Part of a small language model's weights.
Training: a variant of SOAP for these matrices, 277M tokens, 4491 steps.
Each number is 500 + 25 x the weight over the matrix's rms, rounded and kept within 0 to 999. Layers, rows and columns count from 0. Numbers have three digits each.

# layer 5 attention query, 320x320, rms 0.062, rows 236-319, columns 128-191
520509542472470506489499487484503509489515466482527529481542515479482527508534502483538510495471522535504441535488484497513443493525487500510522546504529545516485470503514518512469516488501525
480480507496452519464526534532519487517523523486507497516531535466531526541531475511499484496487522488529516523544539458533508485489492535469488504494530522512497445474511490511513502449473468
523514490469506467499471480511492502474503477530501502488480530477475462484492558542515466460477467512519502478483511526506544514463503536486508519496503446472481437486474505492460519501438508
459510503495489518538504479524506494475495478526556526499498529490486483475492503495474504485453493478465549478484475500506504559460499528487509492472467435457493510494482496497527494541470479
474496527507457472510524496494510478459481516510457484513474511505510479465516541502501521473484519521429535505503519540498487512483487478486451520494506474491512484522482490503507458454507522
486513524490493496463464495521547522482516498511525472512448487532498481491527525497518495505511492510527455524486498533530523496489475503503485484547550472477500482505481473494496479507512533
502530463472479504523478463510527529467492496503492494484505470484442522467521502479529526453493475514503488483465521505476466501499497494543535478432452460505478516496469496519508483491437482
502502513507524470506536510545471503503508484499517504515504564538513502471506466539507495499480477506507471495467519491491495482436517541531541555488498466538537476488466497492450547535520529
512519469508485512518497494506490449461508508503462526527486460526508501531492488535552510500496544478505473530501460495526509477536527516535514487502514527474529539530494489468513468529490500
480500486500480537481536516490485525521481529502476513520533534551564521497521465494511523506496519473537444496469476488475505515438481544517466490528514476512526539515501506475506508502556502
503489467505494512457511490523484482494534543533493476491478495534512515501460489489496480541550491495512497500536522479548472493503531458534505475521490515502569529505499472492533484493511455
536463547528525459537500492495520503512511457522528502480437467532490503460510548493496506501483490533407514473473494465502485488571510534509492534504508483478511489492467512507464464499496525
520546481480476463472477434545455501504498495484544464500452478489466464470476501497527510545517487503542505490454548502503526501475516506502478542452557432516517468477449469508489533475569506
542468514459524534501515495511492524509532462496530565471483517526465526495528499509511479490494509524481497463544484530494531505480534540462471508479497521516526573468522495476562501475467493
509539547538476500506496500459515511553540494464489503479489506495510538470491497521474480460458488488501538497468510442464428494513483513551531527501475482478507490484525505537488456507473502
514515498485465515463513521533517464502522500500455509491487506480555515482511497506477476500517508482525477561509481485484454464482494490520511483514476514506527504510469503505515521488473489
500536460479511509539523477541522492482502451503541497453457484544514477514513538460498516478470493473422534521480534512525523513539532481479484475453448460445490511482475463508536460533480480
499479474515538472511530514509473515511499506503497524484499488481506495507512433469502538531510492528499487502513534469545499476548485515473521439511457513471545532456519480509507523530491475
517536513530480469446511518479507520498536479528488523477508536485513518574481474540502468513493481510479502454503487519479535487511510504523541513526513493465503509488536501532513483522500488
469507531490506497497525493503479530520530560542468481544457468534501543468459530507549498493491507486475523524498482495485495506496521473513470481444485491506501497492495462495517483506476541
491519531492503476510502501533513462521495508524499504499477503507498492463498504530479528443469475478511492489463495517515462491479496545484480518518527511481540509521519486509540541498522535
537479469500505472537483510478484511551500480500531488489535498511524459473510509538492535464478458475483489512529541477494537534449484536505481480492505507500467496477526526488490522526467479
524493473509511520505499527493540517535528497484542517477489495511514450507477480509467538488452522500525479478515518494474565512484505500498526509507501548462478491464515521535470554516463458
514526493490477515472504483518515498463490502492513504512484463479515493520540490479463538465474525508500476477533534497471483494491527506476482488486517520533541490493521507505490499520473513
517471470535500503517514512494484514515540492480518497469475503508513482509454509473517501489495504507480497493501531474479518503489545497530498509524474547497474528488494510540496511504475498
497565500475492493453516485527529488493492452498482482486529488464519497466523491525526442518501479535561485504480530492489512464477519499521595507506500460456465463513506497484516502498491509
493480475501526456513498517530487509519501501518533515451486510516481515477498533465522449505549477498447483485551496458527492519505500529505547508488473487479468515493497464484474506479468492
462477501488514554494431513529508500484495506506451506511493531527477474511505476529470490508446570520535525532470515529506509484456473504589504447492536510519487500498493517533532493488499487
477508528540551469503477519484445532490463536556504554464493466531515480508487498456481477475505490510451514500537547493480502520479526502533518505517504487461441548497516505477534504523508510
434548507518546479496466520500522477474467502517572544478501518492440529488505512472534488495538462508484515533528496477520530498471529453460519536490501486463460530537475526436497462500543501
520493503552489486465545453516484493502514457469474502489450502538510495492485510513485526514470483512515500548479537518547502519514555505489485432483512491523451532483528479546487462468477469
542511531488543507489537476482509481501481485476474460513500486534486471498505506520509542498508491486483488545488536455527471472491525496471462488501488496505476498513487488484499493514533488
487439481558495532485517531532531514534517522469498542529492519490506456500475519521507512489517509490500507464465506503463501488470515471552466478522514520528509529424459582516463497459507506
504503512480489520494514569539547508493501438494519456487455533505492499522471505529486538450448502497505497495485514487471538476482534508539476494477522524514477509458523493486506489534472496
472481477496499504516515503477520524505487541498477515505524516507503516484480498531584488529581471480479539494486486480507462500515513497513496487489508530468525511469485499487473443523520461
522495542491495504511562444519456514449519490464491490466502491481473488508523499477514494522477491525501471507501498506454470516474530480498467484515505492534570510500551480504513495495512471
510482495481491485557489492466497498496548527519475531506510500558479509493478461475497458498499514452478527482520431493522506504526507498495435520460519484518564502514502495483482490507483491
497517546494532498482511528500484502524510480477478479488455490500489471504515496492502497517474521490487463502497454537509500477461510495546479512501506528503498495515512472468459519525528474
505502517454482471522491475489537531519499503515481504510490485487476542507479492515527474504501549504544517530482480479480505481498537510484517514500452500500498542501499482499464493507523494
471476543510530515503471522525546474475467426488484519458525525488524557481514463532496536490493533520520492484468506493463545510460533549521505489511528507521496487475476512498505460483513516
525503533487528501480504544488526483492496474494503490472497489480478522516505505549517495506547447535492479519447475484460489511517501495510497545521489562493505523544496485492533488481505484
508552502494508495506463501507511501535488475495437509502480496507489548510481503515519501504492545523569525525476526532522497487517492534506531524481522478458488466483537475479484497507484459
506529494485475479505495481512505489490515497465458545461428461491472513472526477464494518463507501495506440483524496490440520510529514522496523478489466467498477466522556491465499521490483559
459494534509467493548491519504483527508514458497517478551502517468500536521544486485531521518503540492514525510464516461543529449524465480478483498513520507462480482522438523510441487483512491
511505481510494511525500476482457515484511476505551470521467490520524469538465518462470542490503453502460539464512500455519500484480523518442497487511480493494523527484499529492525474525490516
500470530484481504495500494470521522500498487491538469516519496463492459557510493495487504499467481507484522510488484463505512497492515476472462500542471494509532502505472523463521516532509525
506489506502488521471522522518520509459512502450512512508475516539494459492507530467507547499480480496428564454509523499498504514472467473447466487502478472494495507499502545487498502524482509
497528479501488473535532425522467528480531497523492479470504520515490530453479486435523497520499486478498536504511481476460508493486490505491507480460481428530516508525479496499535514544529465
499495508542523486484487474509531510475466530521444484499521502481509462495502497505500482520480500482507538505490513485528506480544492507481493507497483512492491516509488476468483505448497499
506469481553468498516541479517485540496429461514520501517509494478533433513523494461499519536473500510471517450510502470576526474462433428486498497508513497450504489488458468528494530535490523
501507524505521520434492517456501510493486496489528469484523505502539446507491487484467538478481512529473476444467533504476487541446511486514477473491498528491498460508482553496501541497469517
521475507500507554511497453521496491479508509499505434503518526516518502502445494466519472506490491453473506507526496498527511504534487478496481538529535496496516484516500490464531487474529491
547532500499489492482445517518482498489509497492510473489500485520501521462499514517485534478453491491485477511491522508472506520507512492478526500501506498498446501458541513455507502537478484
484467516491484486475519515468501488502522507518497461496522527501495539490528458498552511523500515508498525552518479469477485493477523501485556481502494496468465462502469481488487483525461511
485492533505515493497508525510482486517518510485510502507542525502496473503486501490508536515506495482512482545516498470513534515470516504509484486516456515469469530491475504522464562514479509
532481465522532491520498514490517516529532496449508526498485489506531470527474489491504540498509503509476505513501508464487536522488503489503526506532459551480500516477515507517487537506475474
469498502520503485522474526511508491525511532533488523511497511514467515484524517512505466500545507472496513510501490491551519505502515487496513492509496487461482512500489488478464508461487524
497516497524473511492520478516454550514494496466456531516532496486525487529510509496503545512478508524487483471494496500506513472489508510523500484519528552516514488494507482532487496479513503
457532488500509467492487518508518488487457500514528518509537510506497513483561503524473490504533472480504517495504462507516517490487508506493510515500516484473499516521513511469490491503528505
533440470520497523519536489471439530543560466490497483500450483496525479517444508481481547507459538517499490502523535501498495496546467513461491475536465518531490500524476471590528501496470480
489527512497481478544452523487524491484458481513531524523512494498502506470568489508540483490539475525496581501510470472509546506454486470471537526494504457401506510523500490439513483504529509
448485505540488489481466512518528494464486492499517524511532547468484516496556498507543481503534521509497501471453500518485531512485518453519521516506547447501487499475495549480480505506485539
555509513512533510514530522480457491468524448505526507523489456515491487536497519469487511458489498542526486545522520498523521495482466531441499489495502533489492500502503502547512505501477525
491564584529520522488499524491503476493487492573464504444553526517428495483520473497531491522491459473435542544475499525559491474503491507437478560393489538463503497508540455450476471551497503
525489538445471505536516497494452504527539508494443468508453487529452513493506474507468488543436573519545501578475514561494485533531456485541464472504509484528494472527474505523497505474484487
595512487464502522519501469464465507514523471487467492503510484451481525519495460474503506462501515533501455504501520527470470516478549514522480511541499573483485471462535536497493538465507526
509477515521487462512502499542548506471444471489485496483516512526456532499462512507532476473463513467529495522469557481515489525513484477458492530502513455500479480472512491503431485467487461
483485490503504500549534517497502491484523490479546500497505521467515520496488501504512503502516503521477542485519451475495541493471522503500505486516470472529511529534496499488556454508498508
537483522458485523505478492454478520486491457481516501487541469460523502536516467485499543484500536528515507513502499499451517541482514511493521509514507496478503470503475491506515508543504501
456517515482464499530477498503492490476485463481493491511493501484492501523545505497459502479491511504477493521521509482519511462531452539503512483492442522504469491498501520486492480519486465
474484539528533513490543521501499481522500469497489447512510505536454503527451517501546516487496496483488507532506547476555454504565550467512446522485518524490495514482465493525510485431472495
507486486531473530529494506534511505501486491535497490538505515481492518510489531478499446484492501451503525496483453536555522462508468504522531498534488486529446524507488509478492503523496493
514497513447442517495482460526531501527504468480475487470441470499491497471500506510500453471479510500531471573491547489532546499541481514472550508491511489520516511465543462449484503490471529
485475557469477511489515478484457494511519482470508521513502500483488536498517520532490546517499527516511489520480476512497448472468515499501518534472480546505503493514491482491501511496507479
533510538450531532499498525449542501509556479484495493496535501530516481530518441477514490486492490518516522508504496494493517493444505539474525470526517513472523457489498500509504526466423578
518499509503489510544511475500505514495466560499495514470500472495497504492521488505473499486485474443508502495472486494459522488488530493512531483536454558559498482523533497511484500494517488
450487508512467502467489504510485452505521481486513504520489510474510500471486511495513497503497488468484496455485517480519508523546483452439469497498541462478533457517479529540509511502539495
487454502512533486468509495496481477505488529474514476495503525493502529501502562488521458473527458476498492493473521465493559487517501493472506487496482491477463495521487520426487459511476499
483484497483500474524479486457500495509527467502525512464482478487514491498513452474504492498522461475539514508491428481533475503516480467507473493491494465502520491499498479550511523529476567
507493519495473463557504489485546495535499524496481513543492500485466506475529487470508472491513546477542492508525485507537506476508483478510505530498513496514496487519489489491473536485516487
520510509493532492477498507495503504517498516482508492500517508540506488527527499473479508485506505517486437493471467508488467481467513493501511465502487507542519515503526493486475485502475497
502505485523594486459493516491486487521456477516507492470486518537497485444504482517485542494478514458474507515502559541484458534496465530491467489492542487487563516512494521499528532519530447
449528465489466463525456537542513466502492508521497495489504533544510556464518475483521482460496501471499479517500528517504522519529516516515518509500544449513487497474520516521512508512469486
500554477514529500466498526481438528492514433490486460500466523474474482496478488489512497488468520485492510549460479475531526489496466512531503496479520482484460487548494559517501528564468522